Weights of a small transformer language model.
Size: MLP 1024 GeGLU, vocabulary 4096.
Training: a variant of SOAP for these matrices, 967M tokens, 3689 steps.
Each number is 128 + 24 x the weight over the matrix's rms, rounded and kept within 0 to 255. Layers, rows and columns count from 0. Numbers have three digits each.

# layer 5 MLP down (transposed), 1024x384, rms 0.101, rows 515-531, columns 128-255
134103125125158146117150116073125134128165102143138176154147120181130122148155114145112114122177113118109107204167141149129132122127130121118120131133126140133120141148113148100152100123109158121141145147130151126141157140102102119081090119115141090125119103112112117115111133142154161166121119116171120117134129125080172136110162143125110113148121100117148110116083102100152146167104
156141117117155166096109154123118133121115103177173155174089166090136143116079100129108099131092125131136167119099107103086117161134131169119140109153139166090104123154138171172174099100115187103121118069124129144114154111127160115121111154135134156156084112095098109102117125058128159137102137103131148132114137123122137119147173158096158083104114145138174129123143102096126092165145
123114096112143142131144108147109137088124102116121139106128096169125075135139129145098160112128113118148134113148111127131091134096141154157126098123151106109081112125104116158148116137134125131130135119123155124159127129101154080136157128149110128127163108139130123105107126141118099149109124092132169153139155106117107135133077112090161126113141173117138131143148095180136102121152
139134107156122122135104120168075098157139100117129173105155107184123118116130136159149190107076144085127106164120113101122126120127151159136106157137083078083114108145093156119116092113143175106103137157177130127110139158129091109135155099136101122121125132142104087133094107124119084136150132109158126144147144101131150141126158104155105103153117127123170172110151099157111128122066
158100152109137178159116124126121106121116126153140107108103104126138128167143101113180127108132141118079097125140173158116104108123106071135128139130149108124125161160126108113134177095138102127123146094117125122105124134130141122144140146138138131159107117136152141133126146138153122160086136138087159109128121098108092080139149152111113141105122147177131116156157145119146132105121
108120136105133147100144134112126160102117108143123153096134136146139124136119151126129153119112064132137123143149162129160096157142133120124076164113078138153124160137100187138139079126098144110097082087144130144143129129143110104135171143118141117115133172122088117120129136110145152112120117103149088139150172109143126108099147140104142148148106170123113114115112093123131127135130
120140151116145117153123138100139113117159099122139120091111142124128136117136140122128141164112149123134130134115117123160108106134158107087113146083137095146122122129118125132105111151122155101123124139122125140166140152145097136121124109077144159136138111128113115117099102099122109129147123149128116133131151103130165128161153120154131197140115127087110169118105147144134138170123
134129118156118129110142072127156134137099129108117148131105118115138165121154118175100116124115116118127132154118125126123213098131176107082135152116154113098096151053151104127134146139111127126114149121130133102107143118162130137153117128120155127165125152099180118092106077106105182068100150108113161155115155120165114126131174110086121157154137081120147059080099141135136145107103
137119112087125144169082096150135158127165141160124107130153126092179123121094163163159127083124104128103143127122115178099155122101119119083154224139105085160130100109134113087141098136093126130104110116086134140071102107126104104103166107130139101121110117105094121094108100124123147097120169175100143101118135140138135119120141173106109096163096102134135149131135112141126162088143
146147143123097177145114109089126138133137112110134125150161106146126055119132116174102101122097107146101148115152152101114113136153113110158132112139126162121130118122107110135227120119116147127155105127092131123155120135148087096113154101150102141138171133126118117118127158121119140151112082122143160121131134143142107146159158130111112128117152127102092146152107101125133129141140
148086096153112133123151113144069203149137106151112113102123133124085113124141118086167100146106120155147142147094151135124134164126139167137128151155125106101116145119131135134124093112133131143143114080152106111112126125102116139137144089135134126113129126150171133125114078155128115147127158106135099147115135129125150107111093143141090100139149112090144135159125150110119194106143
120102096120117117147143147153135089140107133116080133111158126138095094123118127117156071123112131132154170157126162133124157157115139158133135107161161140141146141119144208150129190135178110178158121138165126112115125149139154136076117143111130105123117127112107123118123158127104117113125138131098109120117147140123084151154130136139146165121103131131130130183133098132132069091168
095111099107096102125126116140115111124144140118130131145110156080135157158128172099124099127106115131157140160128149147123148098127148096141137134153085124130132093130128160156091136150104142110112107145119136081139097135163142145118097201110127052147145138088115131164176153158135140120163109110102110126154137166136105110126142165103084107186146145108108158134065058147176120113169
136180172121092130114141136096120100138077154130141153145128091123111088151131073092128110106145128164127134141114115145146156128164120108186117153077120119149146111133112099162125106121173167158143120126112141136155118134126135100086104146049125119119109142146122117170121134102097106089143122142174163122129175152133069132120108124099099122110113140106118123122157151112117119107150
090130113143141156175145132131089132153141144128130163155134167142140132099106140133125133130115140133110157149145115174140133126115110118064139117163163119138167121136120126138149149128109110116137170124106130148087105128133139125110106116127139103085122124140079149138110129130145120106121124129102138109093194153123142130083148192124146123159131131099106142115127083143135150125129
086139091106082156174158119157111153122110109107120148162107142118095130089129110110110170148079123115123166113151178128119161110149096122127152122056157099125112150133163128125136141123111117130148125151112096105152174125114143132128106123138149193165121094106134167136108141151130115113098176076122116112103130112151125116133113136137128104146096132115137107109133192082130097105133
138120070093103131083094128124137149134117146145144112157108121090158165110099134174137169124165129134144193093136103173123130156130086128099174111129147124091131141186133125123119131167112108107126105122100149150137115165119176149122159180142153089151104128149104144183080128167116115148138108119087130092123155145070091083159140125090113104121103115127116128121110108147165124158137
# layer 5 MLP gate, 1024x384, rms 0.067, rows 516-532, columns 128-255
135139124113150165120098108056099126130181128141149133125100119099139117131126130105126135160113120097145138121110120121131144080116099139061120152111148153131150103086146128131124138116090152068119132135085148113118130163108095111141145142165152141106112076185148158080111100129097144118109163097134147142126158124162182135166136171091155125141136144182141110174127124143153089100134
147161120124141152154111105130113188139143156186133107109126118112135157156102129169113099138105115127133116128115124120148121079147071158145158125151120108122095139169128145156095145151158115095107099137110125156129101099121180127120138131135115129125127117096125168166172091112079073130162138139101129123130130127104113128119188112120140108131113091118159138148164099116139103123164
120143124146135104109098128165112141146158125185198109149142117131141140143105112145144130113129151159104138107058176114140103171102129119147129118150126109122156126156160144121157089161112134108118134140116139134100165152130157110172132107089121138157136081166123135151120128135135167160023095137079151144093117113167136146139140130134063124130116155097102085124119074094122132115128
169130137165141153128127114148112126133112118162146115085113128101152087145123104146167097126137133166130098132154154107118134151137115087138117128115124153108133171149157103108126138109099152127116159137131099118106114148121087091118167161138101122136118075132140165099167133116125121138100151174104128133132087102138092117184167143119129127104105144143116127118136104118167110083144
111136127113112143153123147086136122109156166126131142133111150097141130106107108133139107143162138122167143105112097167163159092167154112127168103146171094136106123099170136111128113114104075121139178135134134127131166153143118116141144139149136145142143099149136127130135132159116138117166118110096105117110097125095137154138123091144113125120105149128152132129093143101144164147135
091139179179136163131119146120120101165170113145108087118102134112108127133118076108078150118098175150119158132092125156168132120114095122100129131094128116130131086113130145098154118086126150102119118142134122153145123135162107133124127107139118173131145140128115123126137110085149109129107134116134123101125138121113152101113159139128101182166119146095128170163105181168155164155137
114138097095130107129075160155093135078099122121113178112142113110129119138111147131087139122109114109098168066130141113117107152134140121134152124098146145135150120162098124113129080138132112128111088139111158155121143100123111138086145177140104102124128141114119119098113126123159208116147182143134126115122102144146136117090141169105145187160157129076084147140130122124128173125106
130116150075167122076133155118118101112108104166124123084131109130123105158144129156097088149108140143094119086127129107100100191141142137154127129152191126135147119103164119125134177091125113140139138121156127123120108121154123180150129098147123131101106145147154109127178109147130147148114133156114114092178109114152079141146120153122150136113157086078099118110109142138113132156132
150189115120158105136133128157137186137132157140150097148177179117152142173095128110130144113117110157126133123154149119143128127104121118111165155070132125151145131124100135110117137113139160135134125135144094110153159165144111090108151113095135135086129074157159130151146134131080143156149125142111142152183153125118105131140110151116117134110095089146115144110131128105105108120148
127095133165139132107116125130124079152138164092097153123170157161160167132128146122120130133116126101150129105150117138156127108112160141096141122163087152106161105134101122127155133122087124120119123134168136156100096139139115131110129121112141152113132130176133105132136121175136161145124128119127102138123125150149140127109103162153108175158170117139174131133105122136121096123151
158134136086148132127074129095142116156162124182142109183155077136112132134131192154148160130083167123074093076122085156134150121096160117137121138115147158137081181072139109131145113120142121109106135144178114157130090144077128154135154103138139122119134089122113102116170080136128170137119145169094139131140103115132098110096143148160130098098161102142115105126128157124115076160106
119125137134123131195120115143145125110109091177118146162154165093158123124110128118145130136103144114174139125128138125100109105162136131181132135100127114108118118111123170095117145095126152108151092111121148144132073123121135154121101116134106098150094105140160114093162163159121151142120135151084110155151143144113128106162172142143117120126130144114153119103140122124122116137142
138134142111122127153127110072131108135166114146160120108125099137146151112126114134122110113159144121124127150095124101104146162128153188168098118095127181133113170111129103073125165051157158117134155161109158122101148137104086130149138115110088134116122131108105116130166146097109101176117115137119133101122105134164103116134157122139146139071131143137066137106152091161107118161124
106140075152150126092185127119120146101079124125123100119129144155171198111146092111170112167124134187142143152153100099145157157119146099086101127143130115139161136169136116157157138142092126138124111120135143107055094116147105093129130134161154126112151137095135124180126113112126079104111146068111119143073156128151151140136129166124154121125158163124118166129131096149123147102105
119171147142104195149155143183130142121138140089139153139127143140153133149173150146167183139114088134135105079156141078122130103157130151113118136130103125074137164114196138147122115128090127133170108160124133143159110111128106124145102101164134146137109171109138112111130154098143164139080148148122133152105148148103150126119118082161122101109135108150147172121128129091119125086178
134110111140158121082158183091146125109119097140138134101156147105143151117115168126126096128082108118117153131159108123098132121124107127117124132162147149111152125073107139064143129098120152128136156132139148173135119118107119110170183116153144120123079096150138141166169163084154121085123112132114143135144156123166176138128105075107137082159132096128163150140128148152158109141127
125132149149169121117141086109119158126124137136128094096146141126092106076139130110115121147110144133116093180112121135089167127118094131101122114158122099142124113114114115138160135166150132121106127135118111126059130124132132145132147153145150124122139116129112115149093128104122125113114139127148101170143156110161121149136124146125155124138144103098097151117159140110111125124115
# layer 5 MLP up, 1024x384, rms 0.0707, rows 516-532, columns 128-255
075120127108128107170137127150136133125127166080104110116147139173100123107130159101144108087124100141103139179145179127127124174149141141145173114129107098159134152163121109118155142130169109119161120130133181109135136135079094118178117099143143133137132124112114054146145137121122134107162136140125145159149117139114102121064111167181110140152167130111109168080127120117123122114107
199137100081113133113120130183114141142140120169135110128134117112160150115113197123142125122116092141122146166114104083122132084156120159128178123146162156120164148099193145115099099134113141128120121139118152090132049137104171142097119135115198135081136134105102169119138109121114122118145117145141132096126111152130093107093096124132124109165121133107142166134121143079156093150174
147152114204123140112150089137096137120142128139143136141088096116097106100133119100091130119128168103089071126152105125139133116167117103183129103141130124109125125118072105138114126109123111133137119126119158127105144140093095169143120143073127161133136144130146101153156140141130110126134133159132164152109116112116153134154121131164149112169124113124154176087160124127141104097136
088112106167148106130115117154123137098152133103115137116126165119107114110111118166156140138082116155143157128126122102120167150170123151149131121131106139125112103142139115134144125130119131105137122159133119141133134099108107104109119110114122168138144110100090145150113114101138137119146141132134090141107100118143130146151129123109127113102114104064129136124147085149122128142142
135150098103174163113122122187147056115135109111104102124109194085113118085130128126110151125148170117131165128129090111136152130158114128110144119115127101082131127124150110158130162137130117161116153183128148125104128122102138145103116102139142113119133166134145149173116143123158106156148150131101117168090149168104120141102102141176144125118154144096102113114131093086126123113103
112105112124104152103129156108135117140094120122128151168125119148122120110096138122146125116134124121113106094139129106123109134137114165135148136174129134092137140133122122135155108104163112166127096129143141101141139137109141117132156129119143114120106125149127132156115125164151153107158150150132127103100105126164074120143104152091130087120116107140130102140171075072128084127129
163127116166129129166104111103132122111076174129083083106148107101122107138149126148157110119115113141129108149087124142128112120135152148121100095112123121111136122064148098142154126123166089143123128158084110141147129110144137120115099144124156153125132196158138132122166158129098111096125132139115099114125119102141126151120139145089133116113117128125122124137146128090155095139143
119103169095097079120138112144119139097102136091180090137133098078151118146137135089143139093100104140151139117116103137084144102129163133184122132137117117126135134172099119129156156099130178115120153148136170149133143190113178113155133130125096136123151107100136149118110107123074149122148103112113131105128152096122123150153143147108124122113142102141148075116143152102123132111118
123135118171141095140097167111160132125107092118136155160113117110133118120135099095106132088097125143133106109122112178134090109154137132151126136138162136148117142179101144174109090114131107154140139154146139164073127084125106129147178123121117064106120076095130149136113144095132097129133209154094184176165132157151127117131087129146156125106110177138136116122127086146092160107147
178135135112124115182144176200117099145140101123146136135130119160140130146107122117131172095137119136088131137170163098130156114120170144116145096128119099099162129106127117131167089170141143137157143155145138157143117174160141109139100108109114141144119108115123158145151131117135153141116125136106141115097150165137133142152141144137143123096137096188095114148134143094090145126121
097138128099161100135126128121116143137118122155137118078129161092116113114098155105141124136065105135116128078125141127158134136131102129146124164141166169132082124169145089128130125134146111157170105128150165140136117094139085135137110146134121166170150093160150152125061142133100104154152148090177106134169158133134085134145077112086098142123121156110130118152152109108113161151125
067131125132115078139053122087123126143096106126124132095095155097131152172127196134155122139118128075130091116136120128110135149126155090121168141128135111129161168107077121132141150145095174081144141141151147109120163113073100131128158102125131124148122150132122118160137157108152128150106124089111148091149131118156118132090103117133140163122106084119162149160132163113150122107090
163131122161122110096126138139106092195138095181111149137169118104086122154141096114133100128087158096122122133109151133101162131109128115146124102101095136104146097109114072118101107099186100131106127080171151122168131134116095135114096129136137127120111179155084110126109111099182153137086130121125129105117109117094132127118095127147135126089146122123122143159142153118136156108160
158151081126159143118088092117145142134123186155063141165168110132124107129108153151147147105140137081128143109125142158162119094173092127138139108133104092108122120142155150094143098122130090072125122119118127137149094159141086144089124108111129150149122140129134146082154129133134138173132125163093145113150094154164127096169110116140148122155187132124156153110116116134137078131144
141116129129119097129118126148140150125131094126145178125141096145144146119079126137090182112143182134086151132119101115139154133153136151135150101113113135132133096154122106095141112137138128143132189097153119159109113103148128122158148136126125118150100095118128134164135119145134170101130112144130088176094141104138151138109110125153180131130142143096123120087141128121153137173105
154137160109108138121100139102145138131087105137074124129173157168120135130082139149127146152109098116115102160180089160186109081117098143134111105107144090134144137090126162123139142109115119157114148129136135165131175113134127081086158101137115130097183126170151137130161122070130123081155133147155073155083149126126097162121106164118150122106109101132143122163122124110123132105155
120133129151121152141128142103137101107131133136105135097116088163134125145125107146140137141162152154118118173149121127134127145152120141134165120136131114142132137131114147160125126143121146141126127101165161105136117117115155123150131142137085117118169141123150185143109057110132115141171151119134131087130134111116135074146102116121132135114088128133160099124142149134144165185125